{"n_layer": 9, "d_model": 640, "n_head": 10, "n_kv_head": 1, "head_dim": 64, "d_mlp": 2560, "vocab_size": 13844, "activation": "swiglu", "norm": "rmsnorm", "norm_place": "pre", "norm_eps": 1e-05, "positions": "rope", "rope_base": 10000.0, "rope_fraction": 1.0, "qk_norm": false, "attn_scale": 0.125, "bias": "none", "tie_embeddings": false, "parallel_block": false, "init": "uniform", "init_std_qkv": 0.0191, "init_std_o": 0.0, "init_std_up": 0.0191, "init_std_down": 0.0, "optimizer": "adam_variant", "lr": 0.000507, "beta1": 0.95, "beta2": 0.98, "weight_decay": 0.24, "lr_head": 0.00285, "warmup_steps": 261, "schedule": "wsd", "decay_fraction": 0.683, "decay_shape": "linear", "final_lr_fraction": 0.0, "batch_tokens": 65536, "seq_len": 1024, "doc_mask": false, "train_tokens": 526900000, "steps": 8040, "dataset": "wikipedia_en"}
Each number is 500 + 40 x the weight over its row's rms, rounded and kept within 0 to 999. Layers, rows and columns count from 0. Numbers have three digits each. The size before them is the row's rms in percent of the matrix's.

# layer 2 attention output (transposed), 640x640, rms 0.0187, rows 12-19,76-83,140-147,204-211,268-275,332-339,396-403,460-467,523-530,587-594, columns 480-639
119:487477467539439582533499495502589428521570476515452474490533525475540500483539512460469465550508550516462518463492474555537543466534462523501488505466550540471542555482545479443477465558494534485534518491543505567405492425531519507491478558431448445479533456496530541493550523529504525481455482416535541482554504501522484494443459548425498519520411577510476486518533524453410547519485563467461599419566476599504548494524460566447478597528467510453485541478486436504519459446478479
111:501529464506461451546494503471514542525509474479484480506512497521443570519507527513451586557545466502505492541517524521465418455421515502521545507453467466470446456441508539494548517571469550469523463495484494498435478519525470516518519507423554494479470514560450492494516564529493498501513517510479476485435450482483514532506449487459537518495438460490582534469507498465465425447518533470504471503433467554511485478550502499506475512432597451459487492467488494439541470503514518
117:463490485435565454520536472613495484470495417541437462558408583509520488558455495562482540504505456478486474521488450508532526492495535530480507514503507522559434517494546444538469452468545547565444565512534516504548474495490488474551456429456516591569500516528465480574530462563475510537550595531523510608579516522490521500469546515491469472494520462490464547539529461541495485443456520482521505506492537502538484547501517562444546556442455526525483526477558491589542531470478514
116:461455431551480483480477497518510493572484504431522457459492483532430536465525503525460555510409521442548465507523500536424483421484488579488493455492523438555540398447522505454529617577464496476575563534483463439456530519498471436435560587482487467525496556522522465479414502584511543459516503508549443492489499449502433490482420450507554592502502506535452446432481502506522536528511524507518570425512460532573480479551510443515449496505524521516479569502544459488461439566410489
117:500481552435534505528495550486487531479483495511506530552527480539512459463465505484504575535542464529457486482467542505420491488531466452494482437574461508488474558487514449531543570509471493484472416532492486513518505476530622437467560528523460478491524482561479482447527547553470466479463566492524524472480482513517495490498495485550489531481505489493481451474455521462499524521587526486431559548420386429579524473503561511452487436469486551543518527527521481459513481528479496
117:519479466512507479512515503526524471399503436529461463508521468479492461480522545497493511493461461422460537488445396527460476510505504578470407558482480571486508471458513460445495540435449470470551473518499518474526555492585515407475519606511496500454526517532484565393459512507474498478458517520533567488549493512452511499458503494469530468476499439502496507591525562470474512582452443476493558440521472519512539542486500537496491485576421534486482511482485501415474525448500537
113:519512486458498541493475502490519479467526490443452543481453504464561456462486473544559479475464499456524487474498444441497575431446478577510432540479504487499518587502517554486429483446513536543476520521590495507505482456540529468472438519444491479519454446507488513573503486497483490477510454550490483516491523516519477470454510512389517463511482382563497473541503493517439527424451481466550464483530518431576544444505519497541472509486510530472487486492580470409564547433550493
123:518455466484562494531498491531472476436520520447508500446434511533512469492478531517411463475494482490409540415529538474507474433478558518542486550480454525477509452508531484456457501499522518486558512480458501515512525554522489500523496508573454468526541509492521499422438508475535455483481518526515423511483496537509533468497495540441476509494494538509469507439521548488478538601495430488504453473527573526480469526433493533460499535565468533597488569516501513591451478521451523
098:527451455551400514469522531568443463457553512510537520497522507522508481477496427432478479455484468527486485532498515528442554597500526489542553501494523579467503476501494485475453422454472511544482524470579503553579496497500426495454521518478544473464482536468475468474503538501533503472497501515521480522544482467523490560449524515488523489483501496429494530572552593525506493482494460417496455536533532423484452549491534524512502469534472517546473496447439489570488461487453511
116:504569401570508490438470534453523520548512484411543603494479436495542523602481504484557539567424546448460545532481510463538509444519499467480510449475482522540510481497461503473534581481571544479481452470514441470549523478498503498524591545456500547488503533462538532529482439429446526542472510470444589498464449493520485491515451551558522512567544506549495498427491391476509506520543559560449510498480580533474508466448495515513466425475497462439508439483542480498500487529534470
110:473504520423501558481556484518454485551543463575473512487527533518540472403461468442479448434431540535562478438437529580470456512531523470458533537490541514508452482486474593456472434466557519461492529509538529544498499494456517478454485473488505499529500525499504472519552536493531527481530478495465509431517584475412476446435484492441559533459493473448555512515499560509501536459555485507549484538521507525442496466498481476386476516492489457513470504499492437587465507511449502
107:506491466445455489429435522537527496487516485581459449515518505451432539472534530520508474587465507495440402463543511451531485550475522489472497492493489480457498481453475542424435564519497483548543505502454532465500473537490486551513534526488491552576560387492427519516494490513553506455539530498469508465473518528486471519548514501533505513472460605464486480547459478522540521508440468497518458524506512453527459490542482459432518491476542445537517540523521509416497492476492506
103:535460545429414513434515457524431456426425542499519386526502532496502523461474519478452531513569536459563458456468508534562564572463513544497492481560471479500545454498517499497476504431527443547545515492540563458508491459485469534496478485504525474489509496509498504507488527557521563433550546487497531444448537472551506507546543525520550504543580526543496555545492464504513515502429424545536502437590550514425458548506523535499547498473484535533572564465474493559449474562478451
107:428469478485515520555470500482577501558517513503467540545380445542508495578546462520480522462474442514577484536481509551520502461508565471519504525498485499494422456475434453536495462480465562486499500475497450469471463499530498577598509512461479595464544503481452446514517525431454471576533462497470545470489518478491503531512476447487477503501514518496525490572623446507426476450532520507490502498460468528531448445466445525466566513531542501580498567546461557565482495525506435
119:483461405437569476561497470449540516495546502500542503432435469537511448473474496493509439563490483517496471467501456543497536448496552525481461544546495476502430557526419460484480452478423535511490554508459460541434479526497497522531503507479487549522508490524508511456488494507576450626533515511558446508481475506455475604401494498509426482500451569455507487510472491499485521497559483575433485520513455514519459467559509439491511552542440561524416490488527493518518483471529502
106:547467443481462526491479507459456556495535511478516447490503575468489498463508529479507435467471507476546488402453472479479489542539536576496441525481547509456463594527531547444501437453557508514527588518519576465477496460482512478482459466592528523540523449518460530544615480568499507480494548488507490468512477461460505447516472519530518493428509480510452552558494566573574529466464461579573460531542451475494525513505581515555499486514479474514474502496483498432430490509419455
081:476427492535507519503494536547425514467487473562477552418490537465525472553514483551477577521490539491469521553478495471448497484485544430553489465520546522486468553493483591449546582518499563495466529451463485478526458520550474491439529459506534506480489617539525494506469538526491471468568514480494462583524531461426470472544486510509486511468476517525592490474487463535489531486503562534564485527476509524532516478469538428531491529488560488520509510491503468476516530444562565
082:443562460381498496525487476484484544445450568484533502499505498474530519479475468540459451502521477506428557449548519515538559421600467498501498424511475512458444515475481495489521422458574452513507527482519556537518519470572467513457513544513472491561457490469465489503444486527553487447428549539516489434517531493535550540477593504584472478600481531519510489507484399481478515478475508457452526456472514474500519553443429552498538541541507492431505520391505525483519456487480454
077:576489550399483551507563518462447458497553517480483429509514390578472546514534515517462437441492536468545548447480474483524522557432558539471511523463571465470432461505473460515561513422461540498556474453512518513523491514476535542511558508547466488487485466419537491539492454469512483479372510541435549490466528528454558495466426533514463493550482533478517445565496463460477543540496485551554492493520533427530528527503532527509530493546468555519511529567482441505483512525469532
086:498422539508481494461481419494468452543463493523448572563466517497492428500521477510503567464507509562528516510512478549555518511449482493501476473488509509511546475511516478473529487494567573522496473436525451467450513525473510511467431467515519550451473549505521508562537631482523567468476424464509528531490461512436509506465503518564468462504526597533518482559585493450567480565508581496519477495436498535470514537529479486466551498520483475429494533494521490480517496449564484
088:509458616459414543483494492541443521448558455484474494521543521493502477479522531536572542481501489473580480510552551531474534432518522508503497551484411554542506429519551509485385439488501499460500498475478478456486485490436519558513488499473538506501490471572561472527573455486524524496513490518533584463471496574422473532480488514535530478480510454469471495503517470450455473441505524490577456548539522491460479487447525613521468482499494527512501524559463565556512510530617429
080:493492539471490492477513570522462443486409509556470466498493515467535496498491470481484541442571546503431549554460512532546549508484473450530460484490567515522512422533571488556472439413500505586543510512490541504518440542508442542467547471540539571557425530453477486447524510543474459392474515529409522517545452494519526468500494477506513497543569497564553429486507533511547508493467450461532566451514524407451422534449537487530507440454535483498555573522389527497498453563535509
088:419489509454522464521555498447551468568483548395535502458453511478472495488466562507495516444548442488517512453492472513487479467471549547480504507518569460464517529515560511462458515528527421554582476491566548548457502414470499595534463532544493499506523563510478509549532541461482527594507499559473503451460450445580455532503510496501459453489473513537522485481507518514522468481491460524395551487553553574453492497548528552439584489496550571518555562495517450497505534565498531
089:561502582587508516536457512530491491520568423531507502513528475460472490485582533505589458529466543448527496517426473481442460544430568428554492517465469509522448414520525472468418492445409481438480554487496415519508511517517454467511464459488503475537529525501501491514572463533453426498494511467547513540563461526455502530523498488407563514450497460477507479534493536527502572454512424517568471491513485353517460522540512470524423518536524503566504548528450504495515485503502480
093:465543553558497419505471489496530445496526483533498454542463428499503502497442450472411516519435449513494546472500540513426505505475437563482552476498522478477534544469565493486484460505501541546453452488505563545470540478427508531512510517523512462498375507501496450507480527505529485575534535496518468534579498427533521456476447555507505486550439505459484504497453491537508533438502454545472545497489450493496489509484547545535506504534522444521524534484459461463476500582482565
092:491557478459464477497454564506498488483471479479572478505534552473579500482496539545431556550459540462518498471488473426488429440523481502448462420523526520443587508530488553510580548539531529527474533459408463522555501478488490472440549570480513502535484490462508465454452447483464521477502478509518543419486465493468559478491478556489507522512486500473506553472442443542484514525507578567506518538500554381486465560489547488560505494517465449494522503573450539489489510499423504
097:473515472513519477512477454508500522567552456518458493376596432507499459512428496468559427466439450509524404467474572587488468461492456489519510529467471540473505495458473491444521450541494531478475452507496544440477491494477470494529504480411501462458558443483554510519536448571543498497588469468512477468492512450510434536456502496497522425490542548466561462589461559436518521472524435439485428556536509476503459451479483523508498495533395493519460541528514564523494539513460593
099:466540484440438552503489501509552421506576473516508418497522491512469478454486541476450517518538505528455484483462506481363455503457502480482479482535490482483525479509492468470555530450498495562497441465434502535508470535483532432489518521471525518587475468554427468500466414477517520521505539597530508592465510537594492446552472459440498506533408474497544467465400404496561493431501427496470462514478517420512551527454505453479446522566562554473517488535490420462511545532486488
094:530555528457505505513552539501541466479433496496566478484434531524508546492505513547472524543590472493577471498459494546520537505557512501473489499476464515471518495479497478531510540505437453490462539545499503533523503509522524492571486507564513488559550492534516534509506434519417538510502540521541522519412436531483535531508469534480534503516458500487543506476460369556465434487540495534527497503527490499426469569497490573500465489487505560536465532513528566532478425481481467
092:455475479554504428524500537508497526562460552531496484502492499498455518506480475516506499511512468425498489519528587466489507497508482518580509522489557488483429454561469493500545455445548471512531476488539569488513437524536549550519460462562521516516532514518479540463459616547545482481494499552409498515519555519551501451415439420459463541480495453525520444490540561503485457481487520459492479592468464519545512524470496509496506515465517510503485506435470512466515529596470447
097:514418544490554516449493574506576503497515524500491493438479420583496546444519468556554477479541480478502462543503447486540469453453455538455497523501450550490483508485505530507475454509454511542523469496491529512496490543485469552481508501537462472449464529442528510515525501500568451509512459524508403508618497468560480546471480454553499468493528504539482485477556514521479461480495424529550447560497496484454517445561538459493535478511462553546452521524491463596456471531469508
091:493507538502481501506504497463509477511507495481470510554523543493435540518526516429594536505484464463541523510446424528511463532493551464574486516563478421529486539505504460491467473491515472453514534493591561435462465422526542506589465443480476482547506562549458498522551494548528492525442548444526507481477527505493526406490544496479512499475544476489436451454554528520489546416492467550518437488425464546512573459512511565531439460532513578502517582439561476408447528455470509
104:475480380600514567525515460477571498486522503554451463505475502461520527469508513557491450551486532555563440507497505464421468524494569539431512564503491492457475594447472499500419502485500473480455447514526470534459552484506472500503505567453515461461537525464529524575493498539542503516482569523534504490494465475563515551454522550384506463499470514511454431558570516480473545490480527457530529496530517550450523512556457522513467503514528507492563508443476527502516471440397533
117:499497509432495472427484462482480434423534456433525439555502523482502462467588555528539537558526464468463557533529437509533554464513470407593522545440501489444443481546521503529602442567508483524580492500492516446467444492498508543534578489544462518566491511532474534489537545576532404515500511497490468502523529518535547496504472421507545521474446435463449514476562486526516429519581520423508457486480486515435544496445563511450447519492537540487472566464494508501424397553571509
129:476520529411509461540443441479571534458475437572465394523441513537503560485504473509470528454509527445496454483520471481475546554444486559522487556508533478488478505538529437491558448517429533509546521524546548505443464547484539567476495548472476468496500520480495522483542526568503515531594539526553526505400471530474486551504531413576493544452477475478444480479477520509475443480539522506528466461475495527483451398517502484502500532425517557542515503600488485480442552611477457
116:503523444497549480589457494474463575506496470556504441486494457542503572556496471524508490509535524442438521505498588454508476481542511550472552454512562446487474511486493522567473559527497547520491502485470494543447571572520414522407485473475522504521546497471513477485502510583540484522466503541552508494466527467479518435441533442488518477464413421520514487570518431527522448446462505564573475447536503547461465495427455448498475509450494479454514460547468491463527525499491523
123:540577392542507551484498550446488513540549511579468543462490462499508494543454457521502430510531472550484528534434471496431501522508534465433523481544458485509453524496498484559441479517536405440493510571506488496479534531506475567456503461538466558491549473407510489548496474549448495483455515490446495500485505500499519501507556568449442482567539514523499494613481412483487507452465542541533483477502440432451463510483478501506526478523471487471495543498495504467562579451435508
119:510503403440495469521485510503541433470555549561507498466526508498531479509478511447529496498435438503470482540535477588517559540511504482570470535513399531480498586487480513427532477554527450505557480495521507457491474419503459435512532520451490479490528398504499539561541493505457507491567471409459484505561534542528445480475500520448490525490514541507526488539474502466485520462525470551542483484571536429538524516535493548453469496494564537478432510501556510389568454516515575
104:484453520500535493450455538496651534575445509573424477550499518478465500489414434533423456486480511462470493519535412451518436517483472511540469513452497518477496580520531557460487465464460574506532463446574519529491542515506505476470484517554457458451515466455507498523524518516548515514552412516558435543504503500468457475415498492487513574510491491531492434499482604441476504514432474459484493488440444472519543454530482496473471476460537425544511532402474470583437469508511576
118:477511451536543500529518531464523515464546532530488476473510537530481493450520540481433494523443494541483452501492520497532540491529552528412517481481483589523486474579490465482515514502520530520406460455563419505538483490464535520502454460467491457455497557479521539453489501517477562502566461553481502536412516505519567482448495522466512481445437468504479458526515494513423515393494554520535496405468547567423464469524476469561557554421470471524525444551505521571532526488513417
098:489514433534494505516476530472518535495569469529433505548526468545445526455530492526552485537497537509432471503559538505465559457457480512427466512551532540474489564479512440436510469502543489504466441481521507477475442463512487500538466540425488520454458516492509449464519527525568505515531469517538521490487530522531458566508473545469567469528431538525538423532553452416455523540507494491485438515489474574429469528527535582491440481493525446533531464518488599445494469485478461
108:458522542517419483464483526495388537435554461519562507498539550433472512474430471570570552518527485507543513522516482481516507493439491434477538465462556492463489526455472554537507502550532528512554511470507537471509526429478516520522543516517503559526519584466403544571525487549545496483489536462435477472493436545500503522527554448562491518573485464489567531437541442488524449406494527511488491494485499547467526532440480485504408494481557536487470553461537444459485382489534494
108:448511563399447514533478482420596494462464462506458445403461543568456524500502453490527507437524464524478456466532513509559496486565491537487547550502462536526456513516482441435544529450403546586532546472504534473473518602527428487510524488412499422533485551486461510503527533471471511492530481577540512509436564462500521477466475480543473500536521492559532478463534493449418536443513503548435583511510474549476478513574536467448466519455531546542512412543549493515515463477431512
105:483489524504541565582468488481498538508427505486460493488546447476483519492510526532521513520489487496527467511491463503511501404475521532495510423486514537464512523494531508514479473406471490478499538509505494471477556526497494459493572472390542444491498507520509475533461540457534495524496515527477479444455532455537491499496476509459526531487452425532439479510528392580507524487556538538460540455536492569551452507625451462489492533551484500539545521486490555476516475535464507
105:515557411479481436480469540522499487429499524556480492496438538458516483487460529464517529526459518504497515491442490544460534437477490403527447520497477472551521485491540477528510518582480421478546524502515502549555493530511616529500483449482518574441447485478529474541537424541485466515499405467486553540427546517526441542508504527543459531548511543475450469439441473458581504536590567493485482500432420507526525538528444446519524556466465475454524563528538524439515475503551459
115:483489451443492503418463496495526490501496469556449540442412471514475483539530513476439542485478520479512493534517542522528535534488558501478585490510480532524532562498521495482542522484500491472486492516497500541476456447534420508478469526441463471527430450518457498515502472506423552481520508459584490496548480485541520492490524507479499485424487590537431518574485474498456549543492520566497457470544494542457452477501502617463510478526517464486498550599490493457521519503494493
110:506491574492544580444452460416524493533518497518442569422461532497545503438555534500488532504453494500505570478504463454527508436535484582512492522483507459430521534476439493447511529480454515540425536470523483479505501488484490536495507604552539458432500476514511590457550520531534509435541439501533473473514467371452407493460468500464563436560459478515526475531394558512476477478500546488523530525460569398546497412491485488532480469544488476462567496485419492468514464497489546
104:488468457510530546479517494445469389530502480519510554426468535520551479513552465473416397528437534539446454444512468503521505476534531520442533467487474533451472521547530487486477486441548469462505458524589480442469511524489439497474477545490529465448517476529518525525522540497418581428535473485514444466467479563519511461471586495422517427546449490518526524586483497513397470490480553507554450511526573560476447538576444536509580559442452478521478554506554484473559547469499546
089:453585492465552488510465468510516518487520508457490492452435565475566518477574481490454577474447534474413578522499551454457487423476512498497395488540476467423508577488491490450627529551521540481470464438467481436542480496497497490516595508485573525517473592460540480447465546499499447519568449532541461511531564411468466515487482463490619529499526449514559469451465448552518500585476547491515553521453435497487502445467614437521480532508521459450485485528475501473443492531525519
084:466469487508522490485540555563454540503499479501450485493455459533416452546499519562484471517542524518494528499577534510525414434536524548498492423505548461484507438504487466506439460440513481529528611448501533509526535524517456570451477507480475432506463504549550515571450528535528533462490535549514504489508543556451504497452599512527467482586473551520546539492496444427513477469433477462481542586456477580507566548434466482427488540528505466544527451522417451540538500503479487
081:452461505433522478476536507471571481519547493564483458457414446547494588506585533532455426458473530493445523559523446482521632477502528502467472540479480480457465505552511461484529519473471525541528446428436500477504472492538478552447568525562479501496511533436513448476548494479521466482451554459483461535505555472488505557514444518537531485550539518489597485514513489546508570462488534523476476497513557515502483463494510571488512439492505524489495534488503497508559535456509471
088:493439467426500504481526434469483405509558534458436527519497526514564462459519490524580591518491461558520469503498505548544484497516487528538470467500508476427490435492472467518504447471535526458508550538581526504518448443501523506483519453472524531489491535543447570514523573467501516481511490536455432493508510486467532506465477481588480421524555538506511481558563377506603512515445522533397521484469491513448606461526512521487487514534514542464536529457452513509433476540443498
081:507526470459425534557537487539519525509508497498578480512536531440505491463439520591574542457485470505536493491494464544491516464644509517547507542499475522587475453552476474552490491463513520437518571537548463554501429498423564575542447501500506522524425547520550486543436493541521514473466523455521528525409519527504529481493498457502461460485508473469558483552537453458498475441480544502461420554592550531459542499441550607493402504474489515509447458447515590503480474449513492
079:530494541509459507379581473523480469457399510542500460489498520475487493479458480505521508466529497461450503548467527506537508483479506509518452478480594496536504492563517502507472479449571484518499496482477540527527416525526494472546499461518505538526477508463479497452482598526476460418483525577469417518545478451530509410500479451497518521516507517515574499488490504552471485507449465507531553500522468455432440508468494463502549505464459506564496536447435548527454499510494530
087:545504512591472472443462552429491498514515530433496486485492474470535459504539507495511401541446525516499550554543487489535437445469535493419530591529499473490494544519513553486499456522518483580516461454535480520535472509492447513527535535536522426547580500482491547481544434521465490551546462511523509460514479507534414472474511522464525538518447472450485460474490584586490528531517443422615473415521528443521446573523542485498552504518529507515557536565503486522498406561526489
090:495501546500426543493383448494497482528468568469497471502583499464500491455505454444538545493516431465513483460474430498557477548494507439525531503496539480481449520492577497536456499496505469447510491498535517525501511474488497461538508528470499553463533557441470421509460506460559417481448483443533503494510508477507522480522530471471557561545517500466493471553446465530449450554578489517528488508550517426485450526498471571495431520473521511509482551411493482443471447516529524
080:409485531436535478468477474568483449532476506454507468435517556452537460521461427524473557511509568461467553478536494539499574471525563484468512500490507497515442524546458577444555460469465540515553489470556523554498490532522493491591538494538547487532450508445490407577477522524538482512536471522454449456522514561525465487468518503487495505496488461478540486490465530514497502563525510413505517564471476498532509507518525525459520448518521479497513573510493452403509466497514596
079:531533506493477522536563554509428487452485450492492504541492468533486489492600545536457449509515496517493507466512502490509523466495499463513503454571492549448465497481497479514431469506539491486484511450517498513559566493486541516474478540518477448546490526560460553556469459526504463558424470497538535518483527543475560537451544538539489494487495598521574525518538409474463509536476511446515461443493481551512514497475406492492467544578477511562496527477447577499521519478497451
075:561542484359487557535500563451482522517565523488511493449520454507505511487513478522492502439420539461481529519537496443504505518439482510468473520515513467475429479472526478444542540463507501544499477481412532479466441514528468534449507503524527542530571507519534476428508445454422523387450576549477504457468519472443496469535432443489500460484539469562568535508563377518579558472500468521544491508502506457512505451512523501543495495468506458477461537530495466513468500493540518
077:459503541441422511508459477485513470489469485432456498534482454505537440470521525490499508377518469562530441470492485576513515544476520496496508512478524463497519510506457469516453464397520500479437531571537464476550543510530544488543449526410525494552452443508482530563589522512455582540470500526431502528495459557511469494432520489480505458544497549487519513484538570420534523491493499562459528514506494463474546457539507450424576458486550464450460514469548390505518444502547432
079:490473496481470574486434467536468560507459449462532498507540522473507537396463513512475450426539458460516508490540488480476452468557505513513430473516444502487507480517513513561504481509566434437478498553546420492463493420508543503538485505506487450542478490515535455466508498480510585454514538493464541461494481555446542481460523489524540532521520503490485486505502488454451492442499497575477512440535540497482484394430566579496499480490553507473536467496454529522530462527504429
073:495486484497462565484530462465512457524422530478464493525520524482479526446463452467473510426444522588528520496472504459505570454490418509526431512547535500525491505478496494506459480436534407515480514498460491505486431587532497420528492460458519565552483490480483459443494499465409509458516514495454487460566484457500502474474515476502508490498516579501540555496513508546486437524591446469541466543518541520490404514463486489489574438428493529494495530528439483585491491503466521
086:504516473583508507500441493533497469543516517419458476494494468499430495445498501443545456464507455518417514467486456435547478499489641550482504495602572453518524515486460468476505451563511521556543467525514477459478474541410456526547547468574535451480463581529496527480421562551460444557522483533568468494483500469545535555520518536522553475546494537503470459526625527522438579536449399513436495514514497478533554493449434468509527529496519508549503460519450557536490557458519567
082:448446454541491501469462479493524499580439534480443505456498507402479479462498487473553485480545493469469539490531437475525513540483450477475544503460473490461490511509571500486496509501479454524522444494458461506512528454483404516451482490484461562468509485441469439490526528508498449489497475467502516453530568481510501481466561410491500533544516419487494481516430561598522499494515458522575481524468507426512465486497530562483471465493509469479517576463447500484565438525517501
088:520426410579520449539533498555557429467460483497557513489450519497586545483481488482485513469503502492450545418555472476568552486532472548482464537410471488512463509525514490500518551504482473540519523469519514500448503512580488488498496503544446473537505535462516442539526597474496523523560490525444468436518479546528516475471466460480443489492571476472520536439418567538576464456486481493493485549490448511513547469536569498421555548475527500464523478521453419439510471456500518
089:463502549470494449478510545512467419432448473542567448464464528476509502512461441572421580568493518449477536414561528465486552471540532517512512473453480441481478497515494533353565495472494520518517473506516504546515473539555517477520525518518511519531459471500522494505477536515541464525542490503472482506547512484488461449435471478485554515487532450487569534461453556520596463525494500406471597611430451503480543498483488476457543552483530490494555544498477512442506484539485516
085:520529571565495517498528520523461529586480480495487479502471472542484465463569540511527446514469484435567450460528496472541485485473502497502510408546520524531467471493426465516483449453492505493489537461474531536528507535472529490493433523464490475576497531554492511539494448539531509510443505547564506495461495599512573535455516537482493457525474569510538470536592423465438528534470565495468455446527487525515435474456441505471465510546470521572521525468471485491483510589473472
087:494474530451475510493510503520527499466522496517520452443545406410467499489518500509483494456490514524463545532491516477531473486392465469461442509466436481547405434524498527527520516520455504576545478522410449363456483500554458540545473528551554569561526528483578466493496498521515567407490484515435498468437531473458496505530489469498483445505529451519543529519483496535621589476485473537559537568432549445528452456509522464538500497458488479481408576502518522520516574510556556
083:458463554432528503549489518529459501447566477468407487551465422559523476480465519484544561443533449526516458450503550543505503515491511494495488518497506444503461470530525410526493460433576530525535566490487547507513465399494504520490485549437461527607455480533450491560547519510513551596534493521483475463498486527553464537478482488502493453545508585448529516528495528450580497435437511550421503485490477464505559491516474472445529488496545555428503465476526421488470445491516462
077:560519446481500538499510487559517500510456521429606415503566498487512533384466549583508478454509470397451417513536471496478452475586449522454448518517453503467483538566489499567453529493564456481468526536538435485506485394492563504523459534481456443611445508520566495494543531471529527445522529530484533488448494608484576473457481504524495534497524502468512470465513471442487448464492469525517474498486522509486531473449558563457472493486576508490563470491461508466484469541516430
083:512447505522410544451508452526485481485468493523500446532575516439482508427459472484468498400504525459504480507472554529526571490538486527502436485485548452529455409509489482564545538511472482470492546454413508421507476522469483479566528473518489538562448500450520509465485520504509486486482572524449505451501446485493617474563456521463468553530494488488510436508463530523471440518554473524491463510518457459491441543496539437480533448501482488522456557539482524565500500536514532
094:489460540567474532483411560576530540535451511470447477550448476568461515519503504502467445479486500504452546501498491468537446490478511542452528443490513495481546446532495552490474440535472505515544481487512493487503500520470493519482565493541495500412473533494472487492412495497476463546508496459520493506531550524519610487524507540502523458546481493464439482553571514485439571509463435508508485475469461512489425512462516506535503496473494583539475469466431567556528518483514543
117:436568481594483501465553488377476511562493543557540524445515439532532506492460437485525492471493443538539566406462509451470415531480452524475470498534537575487581445486465513542550516537461553587517458512529527514438438501431478489468474596466522532448548434487544483469516479549536513482499508627474500493542521509512505517429513563587486565515495566454501419573457512517597435489484516493455512509528567411453464538482494513534522506526511495494502490506496566546480522511492497
110:498515463452400491524532480472538471554538508486443492459488523482499522469477473411487508494568490542529496549492525474471488508464446414467528445449486533482550526454543498491470515602546521470517509472486550466520505470497550463521512570395486431510512450508462519478529540536527520496391525460513539423524520505637528471464476534469503488521466545520432457500541508488437539573461491576468549444590487570568482552477472572473459541515473553487489472526507488502482456483489522
102:559515452560458416518509498500481500555561481451498508508488545486484517513464552527426605556563488456546484479474497487496480490478508482523535490480536472516486492439521566431558514597463526489507426513469523519460491499513526508484507509463535473482509501485521515477546505506450474580512564434468497520468469491466518491486427497458549541449489446458497538488411474540511438457527501536544533530451508433493530524504552473466458548389497546475589458510489540489507513563514439
117:475489519371532536524492511575563483481464375531378432571512546536501510565538518511528636495538512530476459470535420570525578476508507488456507508495477498504510512502561424551442463513517473534422560450498483467537494548471526497535489512408479535459531526508420539532507543522399544526514435470535487518480460508518509488460604512478490501548526486466410588537521448493540489457503501481522524504490518643527453421470531489439474510475475504496497523493459477498454469491496484
116:476467461573496457483435510489471469500504474527499479446471462498400599511479557471514479555524537430511597487451511458530474494518445528431507398511517482494463453499483525439533618605495524479525482479472454471493504559503455458470522479530525432522533538528540483476495471592521490470562541549537507514490440431477453451467403482473512556495496484545493436455476525578462486505501498542510483456506535511549497548472487401549414469531498527514505476583508438475529525499479486
121:508482509516524515454472531510503513468497542548454552427450476499523497498475474456443463461577516524484486634478532477535426588529497433424606380545488476510434516450494490489519541497520478492509478524488511534527550520580522490464492468509500494488515500404453525500543452541465478481479586403500525508504451449528503487460547503504471498558557510505570507480504511509434501564499496517456526500543466469496453543556530433504544474505474518518467495496566517511466527512495546
120:504493426479537516536432494544518511415563492547487501516438536532478441488570479452502492565505469447481444508527451558489477491537582581553461552445473594550537503505536477459520484514463527487512511520520498508480545487526576486575509559526500462510515505525579538465437487501535521578455469495505530562535528532498488474440441466421497511483470431480491523466571550480479524465464501436473471496506522515563598523520531537464467589526445417506480527474573525431505519509476483
105:534471384466473456486512518439511531473522482482536508513465477522520487532505431497507495557474530489490475487480514503511490470516450553543473541468531516490511543540475571481496485497474581532457506445545504503516487486479466506506504530486470576493550409476578470497557478503491481536542512549433500551507521554489470442434532553471538477518497406486546455550521501506533496431483493546499527528515474470582484504528515473507452517532550496499481506452552509541489511513515489
# layer 2 attention value, 64x640, rms 0.0183, rows 12-19, columns 480-639
098:493490507522548528518470539550532460508476530460473517514534431489466506530504486511448568487511523440520491536472484533456540525527463432497494492481545486513468431549473526470443451538524509548495513531494460503506516547524491548478428455538518544522524527468521489460521480470514489525417573517513552563478475501488478472504557515508447495454493508413458548665477502458476479522466473500511495520507506541480501456475406538423466540489473506491473465465480484546564556488484531
097:474496435518537487467532537457430496500477471531461563427509489503526488544453441440508462489529543493458564487592442470456511559443565508546505519519523451498520563475514524495461491493519410524517478531491534497452465476567482512427512537428499605480495480529544527470572497525493497452547457472442482542508444512466478501524434495488488519451529396503437540598506507455512539484516515467504528498516563460504470511615548520470483477507447546525530515464509458451500507551512514
103:546586561490533467467464512574542529477455533465514448499524539501495467477580457394530497512535506456532545474593496475441516389577484474561503459490472510574542551474424504474408476484459472416424545518531480437507587468562558516526487495513464473462483554498502542442528493501493449529499531491517525407469515520479431465464505509487543479563467447481559476525506530421573455529560550500452447461544444418459578471491529503464523455541405423505499500492465466538561517505437511
101:473558549499541513515543519519527482505466459515515459471509506504585517544531499505499548526500442493523475557530486535480462496596485550486504531474499512490499493478457540495454568568509466473494458514480559464513523467464478543522520445529428470518527560477534475557472504479501479538506561531577491470533527532408528500518461491562519480450443496432512518476556483486541513440524542492491505491463525523594416507450562535491495465472458441482518500547460454517502570460534485
099:492445504520520421468468468446490480493497486456431527496489544530560396486514471514426498515488489558483538497499522509621544466510501564478491479453508504481497465525476444493450554548532521500517561439481572522460480483523386544538519472528451543506502541436494452503514507495490559561478528470534423487499516466567499523502485542524516511571478528504500395500489472531489470514497535544533474456536488606559496512487451480532512505532468444446502513517596449499544498530570497
104:497635511506537477517423546508490515524511478487519526523479537509499516532522460508452450457518454520494464473624559480505487483466432532530489492491442492487450505515454487542582492620478469465474512524509498550488567459503457517539555536441531575535509518481487496507514412522520480504485447567567563536497549487524529453511561496468471503472483447497444553449473495530494490406500506382485508473446488480585564490488452498449548567515531550482470471514604526476529432531506499
100:503406487520510461471561482563514492488494453457511557504505484482495493502491513459533534392549474462509447481519434450520530562534498501454450537570535486449494511556467515545524548514431560490451432494488443477527514529534455491532508487493453548461467552492452485403542555544496488466479506458500537429484542558448512524468452486514521467518544510539535538585466516496483485460544551536509540540445484532511546476466532497542425566514451539471506515456500505550476517556442500
097:472517492512553498561509528496555484492487585417593505520536526511527537505514445497538504500420477475480526545593494487525493530559454527512487488488509507541528486522475502468486478551505448469513463462563503429497463497481530477556480536517577485439535436519522545559404472567523528527446464550497490544521459515476419519501444459509450482599512559472492503471523509486481487486490580480481452540559490514487464522457565470482540504521502458455573492544567504493542495405492563